Weights of a small GPT-style language model, trained from scratch on English Wikipedia.
Size: 9 layers, width 160, 2 heads of 64, vocabulary 2048, 3.25M parameters.
Architecture: LayerNorm before each block, biases.
Training: a variant of Muon for these matrices, 5364 steps.
Each number is 200 + 20 x the weight over its row's rms, rounded and kept within 0 to 999. Layers, rows and columns count from 0. The size before them is the row's rms in percent of the matrix's.

# layer 2 MLP up, 640x160, rms 0.118, rows 188-208, columns 80-159
086,196,216,174,221,245,200,231,183,209,210,174,210,188,177,247,179,206,226,219,203,180,232,209,158,209,244,198,215,192,189,224,209,217,193,182,165,211,210,229,220,179,200,165,174,213,185,224,222,183,206,195,214,206,191,226,220,204,212,166,227,183,182,164,209,176,199,203,175,242,250,187,193,195,174,190,203,188,202,222,141
091,223,178,193,168,187,214,192,215,202,171,212,227,213,112,182,208,209,191,167,224,214,211,210,204,180,196,210,195,192,198,198,177,232,193,230,196,209,188,191,184,185,220,196,206,169,204,228,203,226,181,175,212,215,188,191,193,220,190,148,177,177,205,199,199,206,199,209,155,233,168,179,186,224,210,197,167,230,166,208,199
091,204,173,167,200,150,233,196,204,182,160,191,212,196,210,237,186,164,205,212,209,212,198,159,211,226,242,184,179,223,192,213,172,180,194,215,207,208,191,208,215,237,165,245,207,200,200,198,204,173,177,184,205,199,221,190,179,164,202,205,223,214,191,208,201,171,194,210,213,252,188,188,197,206,197,205,180,193,178,212,208
103,189,179,248,220,177,170,157,189,202,195,177,175,188,188,226,198,216,239,210,143,215,211,188,193,193,170,170,193,190,184,174,200,224,205,229,197,181,189,214,234,210,170,160,210,199,183,229,192,198,212,198,212,155,162,199,197,167,201,192,237,210,185,194,208,238,192,199,200,183,184,207,205,186,178,192,218,167,206,189,192
105,197,194,209,198,207,201,213,211,174,161,192,194,203,187,203,192,186,192,218,203,192,182,142,227,193,192,182,178,171,177,191,180,197,185,205,204,190,223,186,208,164,205,231,184,191,218,178,188,199,225,200,197,174,198,175,180,194,205,197,226,204,192,197,182,178,184,187,204,243,164,177,213,189,198,249,187,219,220,236,207
084,202,194,233,225,210,183,197,178,236,186,199,205,227,200,174,168,232,198,219,192,186,253,201,217,176,200,197,207,183,187,213,176,210,176,202,198,202,199,169,193,194,160,197,195,220,213,209,190,159,205,221,216,189,198,189,208,193,194,207,214,191,206,188,179,197,183,161,220,191,172,218,229,225,215,217,191,184,193,188,189
102,191,209,213,183,198,210,218,221,199,181,210,224,178,204,204,187,199,187,211,177,188,220,207,228,224,202,149,197,209,186,179,159,184,207,207,185,202,238,211,179,199,231,205,209,201,190,185,211,202,214,218,185,202,228,182,209,213,197,209,205,214,235,209,174,159,186,191,201,199,206,195,170,264,228,199,207,156,195,213,241
089,211,183,237,195,196,191,173,226,194,188,236,195,216,205,181,203,207,190,216,205,164,184,197,164,166,204,193,194,216,247,205,157,187,225,218,229,201,196,195,164,212,222,186,183,205,157,183,196,181,166,162,195,177,207,175,208,211,184,209,213,213,219,200,233,174,191,192,174,221,210,229,181,169,178,217,195,183,201,198,211
106,169,191,226,172,222,190,184,223,178,216,237,201,202,196,229,201,193,245,175,214,243,189,177,220,177,195,216,197,236,211,179,222,209,162,177,180,186,173,215,228,196,202,175,231,211,168,233,210,220,213,165,206,171,233,163,218,211,200,192,174,219,231,192,205,190,208,186,199,190,191,178,202,228,172,220,201,164,212,192,212
117,193,231,184,193,229,223,179,192,202,184,216,232,204,206,203,219,191,244,186,177,231,227,193,156,224,225,217,230,221,222,184,207,177,185,174,204,234,190,220,214,225,188,156,214,224,225,227,198,186,181,172,182,221,240,202,181,187,196,191,208,206,188,181,202,191,205,189,198,153,232,199,196,203,197,220,172,182,190,201,209
107,241,161,219,200,177,176,200,204,194,190,184,206,176,210,169,233,187,232,195,176,194,199,237,235,228,190,171,190,219,170,159,164,222,226,218,188,165,194,222,206,200,181,190,205,195,174,196,170,168,208,200,225,180,154,181,194,209,222,195,186,198,179,239,228,205,183,204,178,172,194,191,176,172,195,212,196,190,196,189,240
100,209,186,207,182,172,209,184,216,207,200,166,219,206,179,188,222,171,221,207,189,216,225,233,219,201,200,150,205,169,205,214,202,176,214,213,233,203,188,193,155,222,204,189,203,215,178,188,197,188,153,203,199,200,218,199,209,227,185,193,195,218,197,208,208,220,199,175,210,266,216,191,200,193,229,236,193,220,226,215,237
105,210,195,200,189,197,212,233,148,185,210,232,198,221,217,228,184,188,208,183,203,214,167,174,228,250,213,209,182,199,208,169,173,212,195,212,153,179,204,198,202,188,246,178,204,185,213,214,192,223,249,210,172,197,215,222,163,191,193,200,244,189,203,194,205,203,219,175,185,173,214,196,203,233,158,234,162,194,200,214,201
095,196,168,204,213,206,222,210,173,214,219,183,195,215,166,209,219,196,201,213,238,187,198,211,202,203,201,183,191,197,213,192,229,189,187,193,214,234,189,196,192,188,200,198,173,204,163,190,222,180,181,166,230,196,207,196,231,194,170,189,216,213,188,198,154,205,208,169,175,254,193,183,218,216,252,229,205,221,213,188,223
111,192,172,208,183,226,192,238,220,184,200,219,194,205,227,208,214,206,246,206,183,222,209,219,187,205,197,194,226,217,186,223,196,245,188,176,190,224,189,189,220,184,208,183,179,204,209,232,168,172,168,178,197,182,180,199,193,195,218,185,210,210,232,200,226,210,157,173,201,172,236,184,196,205,189,199,210,218,217,205,217
105,211,188,203,208,183,214,201,142,218,171,240,176,192,199,205,179,205,202,209,238,189,193,211,192,231,188,191,176,213,205,204,203,196,213,228,185,207,227,217,202,224,221,228,191,193,195,186,180,225,188,209,177,192,175,213,192,196,187,209,198,185,168,141,225,225,199,212,172,182,209,209,168,207,166,196,204,157,217,160,231
100,191,196,175,205,213,182,207,155,207,228,251,191,199,176,213,190,180,174,224,199,196,211,167,162,192,199,216,211,168,201,234,188,211,183,189,213,194,201,207,209,160,188,169,198,201,235,234,207,205,225,203,227,193,198,230,213,210,223,179,199,181,243,218,206,207,206,230,184,209,223,166,223,224,215,217,195,199,193,211,184
090,201,225,195,193,200,191,197,204,188,170,211,184,215,201,174,219,223,218,221,129,168,194,217,178,184,217,211,212,237,185,230,215,220,196,234,175,181,210,228,190,172,205,212,201,209,206,183,217,213,214,230,208,201,185,179,225,204,165,209,201,205,195,185,186,211,180,200,176,187,172,211,188,189,197,202,213,175,145,217,199
101,219,207,227,185,184,212,235,192,189,180,186,212,189,206,165,207,175,188,209,174,215,224,212,194,173,218,205,184,213,224,157,189,200,198,210,194,217,201,208,188,200,216,200,222,175,205,201,215,185,193,208,168,161,150,180,209,202,213,188,216,223,193,211,216,179,210,207,233,215,195,189,182,213,198,187,183,236,197,232,205
099,202,192,186,226,191,189,196,191,206,176,225,226,221,177,193,207,177,189,180,184,196,176,173,241,218,210,177,184,203,213,203,197,181,203,250,196,208,216,226,191,182,241,180,197,188,207,222,182,207,176,172,199,192,198,179,221,213,202,185,250,223,228,186,199,208,195,203,184,189,218,196,185,205,185,220,205,199,195,219,197
105,168,209,222,215,170,214,197,183,227,199,217,195,186,182,198,191,194,203,217,171,235,204,204,200,199,199,188,217,200,212,203,182,160,177,202,198,207,185,182,177,213,187,210,174,177,217,197,227,170,216,216,221,200,211,204,204,192,193,247,222,228,227,178,188,199,235,197,218,213,226,205,184,233,213,200,182,180,236,232,231
# layer 2 MLP down (transposed), 640x160, rms 0.0308, rows 188-207, columns 80-159
084,197,220,225,172,201,194,172,199,213,175,235,184,206,220,189,186,223,192,215,239,218,198,217,214,190,154,219,207,153,188,201,187,189,171,208,206,209,219,207,163,226,205,247,210,211,214,183,188,217,194,229,181,211,208,196,172,171,189,210,215,216,200,216,213,211,237,207,242,200,202,237,238,215,215,216,169,178,205,152,230
092,151,174,229,241,193,221,200,170,186,193,198,201,183,258,187,186,195,244,223,239,226,198,196,190,222,210,222,197,199,180,193,225,194,195,194,202,196,202,211,212,225,188,198,215,226,173,172,201,179,196,190,183,220,242,175,189,215,184,225,200,211,218,190,213,200,207,164,201,174,203,213,179,208,208,216,204,217,202,220,213
096,223,187,244,220,236,174,213,203,201,220,214,203,209,196,186,179,200,173,176,171,170,152,229,197,171,174,209,221,175,214,171,208,226,225,209,166,194,209,218,212,176,227,182,188,220,213,198,241,223,187,185,170,192,202,167,224,248,206,193,232,197,223,210,207,214,229,218,215,155,229,207,210,179,196,192,197,191,212,219,209
101,218,198,174,226,230,229,239,220,221,173,197,196,217,197,184,190,195,197,230,232,179,186,174,203,183,202,217,214,196,211,225,194,185,217,171,209,208,207,221,182,205,213,234,199,199,183,178,188,235,196,208,162,233,222,192,218,210,193,188,179,186,242,197,195,169,207,199,202,215,222,183,203,224,226,229,173,231,189,198,206
094,217,222,205,195,193,232,156,205,241,216,221,201,224,198,213,215,196,217,169,217,186,210,220,211,202,193,196,224,205,211,192,206,192,218,194,183,160,205,192,209,225,171,210,219,200,156,192,218,167,196,174,216,214,184,195,212,216,216,181,203,198,230,235,209,177,229,222,202,195,231,218,194,236,186,187,204,185,199,186,201
088,185,199,230,193,218,169,183,189,178,183,201,209,226,188,190,182,254,163,228,217,218,230,201,192,139,203,199,203,204,179,218,190,209,168,198,195,196,195,190,199,210,192,223,187,233,218,202,198,182,202,210,232,204,196,197,163,199,205,201,220,227,198,180,182,197,221,174,196,182,186,216,247,194,194,205,219,141,189,193,207
098,215,183,198,245,206,185,200,227,176,210,205,170,227,210,196,174,200,215,187,230,217,208,209,180,167,181,187,211,169,204,221,173,217,209,210,208,194,207,210,201,166,197,196,186,195,197,221,200,246,198,165,182,173,196,222,215,191,191,185,189,183,208,189,207,227,183,206,212,194,213,209,201,183,194,201,202,228,219,232,153
087,163,195,180,239,209,165,216,172,210,198,187,218,198,177,190,171,182,214,152,181,187,231,209,200,199,212,194,198,171,196,229,213,223,217,191,153,198,200,214,205,219,183,235,232,201,261,207,175,198,175,174,204,197,225,187,192,169,209,224,210,187,201,169,206,187,228,203,221,186,170,202,224,212,214,191,212,195,193,189,219
102,226,223,180,234,189,209,238,195,211,206,190,201,204,206,183,198,195,176,223,166,185,213,194,196,209,219,205,205,172,200,208,169,187,226,210,202,214,224,177,185,204,200,232,196,188,249,161,190,171,198,237,205,237,160,229,189,191,211,207,206,183,180,204,186,228,207,201,216,221,218,206,217,167,203,192,200,233,206,215,192
103,214,179,223,227,179,191,214,195,209,205,181,170,189,225,198,187,214,162,209,235,196,159,212,237,170,201,193,186,183,183,235,198,200,211,208,187,180,217,165,177,208,227,234,170,181,176,162,207,209,220,231,207,189,171,201,217,187,191,210,196,197,217,205,206,209,205,201,233,243,174,178,203,193,201,166,218,194,199,201,196
101,201,201,197,212,199,230,209,208,203,201,221,190,190,199,208,180,197,192,199,206,198,216,196,191,185,189,207,221,161,214,224,220,167,151,170,206,214,200,177,211,201,241,186,195,214,229,200,213,254,206,197,161,202,229,231,206,218,188,194,196,211,223,163,156,196,194,208,197,195,194,189,222,234,205,170,225,220,183,204,191
105,178,209,218,172,208,217,213,147,194,215,182,231,217,179,214,179,192,189,188,188,189,201,200,202,213,179,191,196,184,210,232,207,222,221,195,192,187,183,210,176,204,192,232,218,209,184,174,227,227,181,214,206,193,206,200,199,164,257,185,212,205,201,216,179,206,170,175,219,227,207,214,203,212,162,180,215,219,251,174,211
105,175,201,193,227,232,178,202,208,242,205,194,185,195,182,192,178,203,215,210,177,188,224,202,194,157,182,214,189,239,212,223,223,169,237,202,236,247,200,195,192,239,189,209,187,244,189,212,197,190,170,205,203,187,157,178,223,192,216,222,144,195,214,227,208,195,212,229,198,171,195,197,215,230,209,197,207,192,179,174,206
096,200,176,225,182,224,208,173,163,223,204,231,169,186,209,216,195,191,204,221,198,197,193,192,198,236,177,217,228,190,206,210,213,194,195,201,159,187,155,174,222,204,223,229,206,234,235,166,190,195,188,187,218,225,195,207,194,186,233,185,203,170,206,208,206,190,175,186,210,203,150,186,173,213,195,193,192,217,200,217,192
101,211,204,200,222,174,194,169,188,207,216,158,210,193,176,188,174,195,165,171,209,181,208,167,197,209,204,199,183,175,236,176,214,183,201,214,201,179,235,203,173,201,184,226,232,187,174,170,224,233,234,216,197,231,228,205,207,208,192,198,188,200,174,212,172,196,244,225,211,203,177,205,203,188,178,193,214,180,192,188,178
101,185,213,215,213,234,182,231,219,190,174,206,217,212,194,190,201,171,226,213,162,202,208,218,201,180,157,187,214,259,198,212,202,167,259,187,216,184,206,228,193,185,234,178,233,181,203,223,197,217,197,199,192,204,216,215,176,186,224,227,215,241,188,189,181,199,182,195,186,215,212,236,198,209,229,197,173,221,178,210,212
093,204,193,215,186,206,223,193,234,208,178,159,213,206,228,186,186,215,207,196,222,204,191,225,234,239,201,179,205,227,193,167,219,190,225,223,179,212,191,205,192,234,192,217,191,206,179,170,199,183,171,199,176,208,206,171,223,193,188,210,192,215,169,183,202,211,181,184,211,197,165,238,173,179,170,187,208,204,206,203,202
092,238,156,237,210,182,170,207,231,190,171,216,181,177,172,211,201,213,206,169,213,211,187,213,177,194,204,234,187,174,182,180,215,199,176,198,224,176,216,212,205,184,169,208,179,197,222,205,210,181,163,222,182,215,182,205,212,234,201,189,196,206,202,188,174,195,185,208,189,188,201,212,210,202,180,169,183,230,188,227,200
097,193,194,147,204,192,202,200,195,215,249,178,199,203,184,197,205,198,192,168,197,202,165,171,207,212,183,234,182,204,218,200,200,222,192,183,211,180,216,185,226,199,217,197,204,197,159,179,243,215,204,166,228,203,226,212,199,181,175,180,203,185,206,212,186,247,213,225,231,195,206,219,192,201,181,203,198,185,217,171,185
103,212,214,228,209,174,226,233,219,204,220,193,190,177,215,191,209,227,207,215,208,204,198,222,196,203,215,223,216,169,202,182,211,217,221,172,190,180,210,180,214,210,188,203,193,222,200,186,194,196,204,230,219,162,206,206,204,198,203,202,164,196,149,217,190,177,196,202,213,210,211,163,216,194,219,188,196,210,212,188,199